Weights of a small GPT-style language model, trained from scratch on English Wikipedia: vocabulary 2048, rotary positions.
Each number is 128 + 24 x the weight over the matrix's rms, rounded and kept within 0 to 255. Layers, rows and columns count from 0. Numbers have three digits each.

# layer 3 MLP down (transposed), 832x256, rms 0.16, rows 273-289, columns 0-127
117095128123149136106116100073147109117140141167125146142116124120107155131147174129130133131105160140089130095081119107129110165114086130146133167157129143123135138153090141140101163133125140155085102151104135123044104142102129156087093104143118118129162145134100093133125140122122055146125106144117069160118145160094119146131115112141132149144164122139113139138108189141139095137102
199130126085119102116099093120139137134143136077121120151155133155125149107110124127154108099176143117122167104112103148098103115108137126156130114132130156124155124140135095155106171108105130120126101147140158103159119130184110147118152130131145118149138135119102149159115140137140121124133131104107130093132138138097093099102176124111137121081142088151128150139160155092123168112143
135107172169133161109126122142110186144100113134118100140152094143100126124158100129141123093115171162119144142070128121063136120158108142118132088136156150156109129091118081090100110096114133134121117120113140077114145091096124147108125113113156145109157139125137132101160120145137112083113151092128109124137180107135126142162134139129093103120127136116175124176138124097110111131144
182184116126143119135131148080103129118143096102104131133153149135122114079129142141119122148157063131108110113160156147111069179164146147156154119097109091136112162127165124153111151123112123108131143110143128128136152159145124156140076157120151119161146148113190141149100146152071122122130110085061144115147112145146099111142145107126126144189120116119105110110141154116087092141095
113113117109109125121093148136084100098100100090107145109140090126139116107115132121114129139095142114108135136146085126161166132137165122096087122109097137130177141100180108121111117148161156144087113132096116155130119122185126147098113136142141123149151116130075109114147085106146193113147091112130118153131118144202157145085085154115115165132153125140092117128102122183113122180099
144100135127112137123143120100110114137144084141121136128136173138079106100115152124141093123158123098141116102140104157171104125139138135160126133114123112161130146135129099134102160120134156158125123130090124126150146133116117133091107120084147068094094103131137113159153188145144120127149162105162136107178103120088114139139110150072162112123133116137158084123168129096126162138158
172107134136117130104117166156115120134123107161136142154165119119152139115103140095120128065071145142103155130051152124134144133101107134150146145122124107098125114137137124126197090137166141148116100135183084129124106154108137116125086149105131158110074138138118112124145118099140135148098161114157103163156117150126105103136122097118113124120127169111159106113120130135096135110147
111126164167153154105135116103102147124125138123149141184181100119116096060115116129147148116124120137122128108112093094074134159126102148150096174148145155094149164131133140154114111142127123119165147107138113094101144121122134120142117132133153132150150089134118140165100153131147116169186110154144133163145149145138127133137070132072127157100125137120145127108122140133108160161155
099155150078099142114124150124164113131140158125139168142078071141154125132135131118140102162105140099148146124118145161149090160131168124133143108103132122164094090115139070178084150147151075128110126111096173133131133138127150129100122158112153147175125130135134103118120133145114119161113131130125130127133134170167115119122140087119198098138120143111163154118119121138126111133133
118143103174142173133110123140111140106155117123133169125114112103122159127087111102102122097149137129102135151090075137152132162115117137109139103150118187150118168133150103121110122093124160160125132134141088103098123145128135136127170111110125098153101116062141146161141089093146174150120115131106099116102140137122122109129116130117110117175128135094124105168162139153118108110094
112150134171117110129145119127149174145167127151093158142137152107083124117144124133097129120127136140131120116137140107138116123126146080147184154124097153104135137157096131161095148144149117079142178129112178138158128105117157148150136078125144140145125126103127151126177104140147136116134161141098155140159138177139168136139107107121160127071112123111116163149119155137111127132138
121159134148075170136148158123097107141100149118094108107124160122145099132137117157148079158166121149126123132149102158131128156129113118043137154120144124114165120148111141112130135132118144117102112161120124140117126117095148132149145129118148154167165150132171143107076106144146118147139094080155179132114148184155132146160121132106123145182156140144087123149079092150104106110183
123138127154128183158149127157113129131107088141126085143139098114148091099145113142118159093130099109139127071116123080111096136100114126109115107149180162097116049191115133097116146159153111086133124123139127114127162132127159149137123110134124114184127181131099137119165105134127130179127145105083074168159129152161128130140099140130125135147108133110151070084148130130121121123112
142130092152164123092144098129126158127132138124136123153124146136146091147132113117156128118138071141148118095133128083087111109093119106107146087139085128157136138120170104145137113118136139131082118122148130129118155101089129146102127132164160113149103104141151102120150153119162106113159137142115146163134119111151117143145172139103135155118202122099123092115139141138140111133162
149109117150160112147121116123140166157116097109077164132126123127130093110126141115079100098135148114099121124127110104150113110123139145092131118109158178100146152135115082128140117107127123148113093165117127154176165122153171175116170046127123151134114129141107116116194113115135108056140152141111153103093132099153167134162105131131120098117117113181136079078174097115114068100121
092072097139109134138138166176104142129156182104133135089147162115109136153142170088091128093168191161148162130154149070151112201192216135134121114144154109098181152121159176122092064172091145129136135080138137179108109181166118156126096113100156110134132067089153110109154126107165118149123152093148095155165109077108124150135084137180105184133134140178153157189138143130162094150114
143169093132126118115129120159123103159110102156124155095182120085106115128138097151101098135122131145141110153120124162158168114155131112103122127139124143147111108136147119149181117143143114127169118120099127120154136126180118132200120132145100089133176111151151088142175152134146125112137091141119163109147161147161152129143155150147138133154128151148105148124156138081135156114133
# layer 3 MLP gate, 832x256, rms 0.178, rows 274-290, columns 0-127
072117113107108120153142116124111106134126130113158125122108122151133121199121133119099134108126137127145172153160130120131140125068125142108090130087139113145127121101127102099161105113178150116104142092082144097110121155137167117133132112145123143098156095159121113149118133105129121125130154167084182115107090139149120159114167124131140161123174111149098105114171112073118127147137
131147110107113076134126112118111111086121144145140112158164134134124179122124132158115050141158144087102129113140164153124177157167121134131124145154101169179080149135143111093113114150112120110136130120106143114133139122077128106152136145076142138143160145112125157121127151131175105140118167076137095114098155124175122138148131123123165063093158156087125098146143130160100148095145
146112133075156117130110118120115115128138181115102116111136075123125127148121103105122089157179174133145153178108099137167163129098185155117132103111117132169156161127126171126157079182138148165144112105128118101119176105124162117158131131122125100169104098122120143111118119117123152131176131181130128154066171133102085107121114146148117116069107104125158146161164148128164167085157
130071142166132159156115101131150151137130109136119160131130105088120138189207143112123129115090117109141148138093040183162109152126109132103157119121104114086098113183066129122094141092092096146086125126144123128140104100132123151137122097109117171115122180108146103179148076133168150094133128106151108130133132131105112150091192129132119142169148146093145138162127113152122115156098
138141083114117136128171142114144123098133111132127105132114090145138134140119130152074131097148128186131125100118169180150150128118149151145092117145133158108108090140159107157121128120116186092110105107147123144145104153111132122152169136097146162141148115153096116131112107076122088144124147135103131095140130111079121106120105107121161153105123093126154161127096127149155107084057
171136153134132159156129177123118138124096089118156101187162113118124136081127130130128081158179108080119133146115125117122105152101124134128137139160131132109128142126101132148122123129116103110156114113117155114119140096130151094115111148114114101155153134120128106135101145130154107136119095156176138158109101114086078127089114117111137124113106119134134129090146183170138090129097
140131155142153100106146119135090135137154154119135175167142100141147115120136140135135143135156139118118140113107141085115134105138107126154107132124111114121156168130125124112134148134123103124103153050164142112093104127124137117157087087120161121105116086129084124089096184122137091149141136144121141132125138114129109069118145156073139152093118148140124145079146127128138152117119
141081139125112134110096099122106137085158113184117156132108147149154139141151151105081100132107144112143160165090134138158114125142144177124151143109151107118141147147116124128150100104137155105122171150127141130078135159137102118130147120128118134137134123142102105130127150082160156137107175099115153136173147132116125114110118125116112134145111107171137100131143137111113131144137
147086146147147183122138125124138135140102099152102131131126137145068128134161122148147122113123101133124166108103126106127118098130117114135117102134141156095118123095150106180124147151080128113115125118110118091123163153180116153132129132137124112087114123114111125119112158117175133161118145130099141120138114117151125108151116187121137123131148106135115165122116134131158173122140
119130179101114123157080099123112106175123153155144162087138148107112119114089104100194112098138165130149146147115176109129115096127142114123146134155133104119156111115155139145143157110149163154105135128085102125129125125129097146167104131163141114136083162156105115113111138060143150115117095092149096152120120145121125153106112118170125128090133132120132143115155156153158108173055
157076127110177129128123093109116107135113103102096142118112073141127135114132145154131112124136130085068087104147126111159126137127111104112187155137153147103087128110136135103147089136112165119122100143120114161150109159133107163144146093147136100174105142147113182099152154117120102150161163110136131135143138128140123071139154168166076129127150111130151164169085160117179136101155
116111116154132187183114085074117146152125124156150126163090141131140108131111108108138151100130122125141109136103117131112134140137145144072148102154130148123103125159115110126133130133088136157093128112113146151108145088117116086105122114113167123140124130103072087122060128163118145100126094143121151110090112143128133099141146151140112107129127107131113121144118100095139110076137
118143143149108157107151118114179121116123142149135115123136138125158138102119103114185104118131165131090130132116142159130082098094137129150134095161102134125166121136121138145109132136116128162086132121126112154110112127113092131126126134100124087133151087148130113112144114105117094133131123094128155082153130131107080061129133153160117101137162141125147130167137136118109109159111
140157131130087143092111117166084114109137097129137117096144157149124116106132183100093139156139127113135123115119140136121136154129126094088113148115096125123133092161086146112127081125090119147134148092129105145165075127155094110159096153106136128126117153141109129144153122134111087122141113171139136140111112131068081137088166110151157120186161116109118103154133129116138178159156
130127104097114144123121177131085134130104099111131123108104149112103171138127080119170128083134121107108101122159134105171136148147136163103112095175135170128129097112136128112065136138142118102121126123107114125128126088112116139110125103084105130104098115118146146132112129126138128143096135123113143110154105083126141177088101109116125143129115121114154110153137161130159127116103
139135139125115119171124093166176070146110113111114104164111123189139129106138115126206131098093148159103133168144133163080119157105153110108104112118101136171105117134102123147113149128130150101153130149106125160161105180125145100146151124148158130099116143147106141114168093154150107108095144114122133138161152102149116116098170100149148156156173151139141150125128153132141117131134
124118136169173152126166123118170131101128171133141109122102142125126132106162129095139138109188168083132180104147146091121131111114166117139066116139182168125180126152138130116135226157117109124128129151139155136166137102113139154152144133110129148176109103102149122120126114161131133133124179124154119107079121144152150086161141097124145149117089132109148154132086142161149139147109
# layer 3 MLP up, 832x256, rms 0.178, rows 274-290, columns 0-127
146129102120138145121099124106135104118122119158128157135168117102130179112177143134137093145161137107108079125114164154146125146143132124149118132136113165108113130148147139156129148092146121130095135117153136095142090113142163116109155145136128113172129071144137113126138145159120156105113116126150125123158149089097135147152064087160125134134158152131113142124116147183141131127134
113122100154115116151147136162115147131122145110084077127089122106101074116153106153116131097115125150116119150118125075138087136149110133164140105134145139093167131124089114116123169115141127130130100111135164126166112146121100120129158125179111098082130161156130132155137109139088093112153126163121150157125138093138175153133048115127125105147132118162157134123112157104113096156118
144140164184116154124146148099109147108112085144123131101141142153145072115107118152136164109086107117139099066097145146119099164153160151155114133139150086111152172144169140188128107137099132132107138117090096112095107091115151143124133122113107101116144099094203122153113119123149119161142130146164132151151141114135138138107116167126110141171147143103135153102109081167093129194151
129130091085143125129116101156101097122172121117108147144134130109123090085175143111139158177126155173101082094130135156137138125137165131106061156117102157135147164123137109077175136120128150165133127146108101118131121127195114134088125145159162105128082084088132106130170143121142168119122111142159143106116124108150154110089124138102164122173132087098157090130120147114112109155161
148125138083095158119112110132128134179132138138128147096132117124070108116123119148126158148095139087131105078121104152092108122119109132113127122138069131133149149156146120101104145113118116117142145153117114146148128099138156082081126136092155117117142089154139127116134133125147144119126099131151142123134090176107146099077152159127162115159122126154129102172178129129140146107131
113127108132101140138123114162179099132118144165122136149101169140107147160068124119128133119115136136118118130144154199099140123138146109077093122131130167144142101136116126134112123142101128143140157110084164130129104159122125143131120096138136186103104160163139139121126137148143127111079088096125122185142148143113121139110114148100140116112131130124096103142161102130110092093181
108108153153132159174160149141128103156155074099106132075114170110092134162091150121141163115124135085113169141122134151143168140152192148122150106124142117127096114132143116097102113102144116139155095190132109138145154112140117151120138114128100125107110167198117085163117106115150119122101132130117119173125132131097122156147114144148109125115158128128136085127101131109152095120122
148159168104133113123113144118100105152102147125157114112148123107121156111137125105141118150147141111157121100153093118104133162118141073109090091140101122116137113119125108114080153148122126084090128122145120123112138159176140134129098139093129111152150110112117129145111146096141120116202123142105129118119118155153143148155128146125121146099112122073136150156148110123159088103142
125124105166163145124162166145096140100118113152137103125124129158089129146150154156116108120125122095147153178126130163155170178136107148150142093190157168178138132156115104129115167137108077151119121127122144108080146136119116117121112125101122119146129124123133126119168165105088151119152161157114082126143150115102157144167123178127106175149104128125117078120121125102096148143114
130152110170111165123138159102162144089117092137103131121085119142083140177119117140106119124155103115143153146114115151116124135124107152102127106110077162174155153150101088135119122135127164104143135099144121122186083126146135166077162102111148107132115091081152137148157158115124120164126108122126194136129165153114137139160112108094091121117130126098140134160118113131057117075153
145136102136134147112162105114149114169103122128138113155136142177123115097134148119087097088085135124140066163096100147077152160123122124131128086136113115150162155125164132111110129114169085122153172119135137130112127105139150140154153130154127127128104135146128114140131097129142102164119124134120161159132124137096100121121126147124103132150174141132098121052097132138098120153119
140115139156144142175104104096127128083151095149127166161130152094169135136127122106129184132137122109123143105108145126127108153082112188128175120134164157120102120119155129178099127142107164130120138113117172153128107096148095109123116113115144123130132139134122137140132119186147086131126090135081150146137129159107126115143089140123130115142141129151121124111146128103120104158107
127112124120146094189163144119121125174123127093115137103147168114087103164163138159125159121148075139137109096137117114102138146175132118111125158100166138138137123131112107118159147138144119107126116135129138102156118120138162089134168166150141112110110174105109129166121142158119156135122181116119111147132105144126151165123149093126137169148108082148086115071112113125157125123149
136097123125141108163089140128139138112116096123083105130130136115137089110150103104082095133124135091134126123197144089129166133157122096120109122138132131124109137110144114123116134091124133117081133143186117135139166153111145151159162129131098133131154121161120107081077132106130126145119146136099148123129148134101169116133134147149155164117110105094147082094152084170097104109149
101074126139095184138131121133140128138102129154121123101160153129109122129116169135096092083181101125168143135133151138129131112171144133104096126122123147068097120063121113120160111133127120144164122112133107166145098179188144159165122141137140131148127107157089116147166111124147137112139109081142131150179127103130133115120082129171114144118118103122116159113133109109114105139093
116121138191138126124088124119125177081110096155130135168133140142188141142112102069126136173137115156191108146106105128152111134082082112140111128139092118143153159146131138107113173092145151136132130121158075130103124126150164130126129158145161132125098099154137118142092114105147157110092138181136071123102157148131120132132139108089113190130133136137129149125176096152159137095125
111116127138128135093134142152112134158127116107104124146128096105127067137148150149115137154105115127145153133125104167113124126118099097128084101084135151120120107104150091127106116100135124107166102132123152120108117139136156189088114107137070154114135096157136126115085144137141146155125101150134156112147080136147133145145178143156109123128138124103126152143127109172096127139086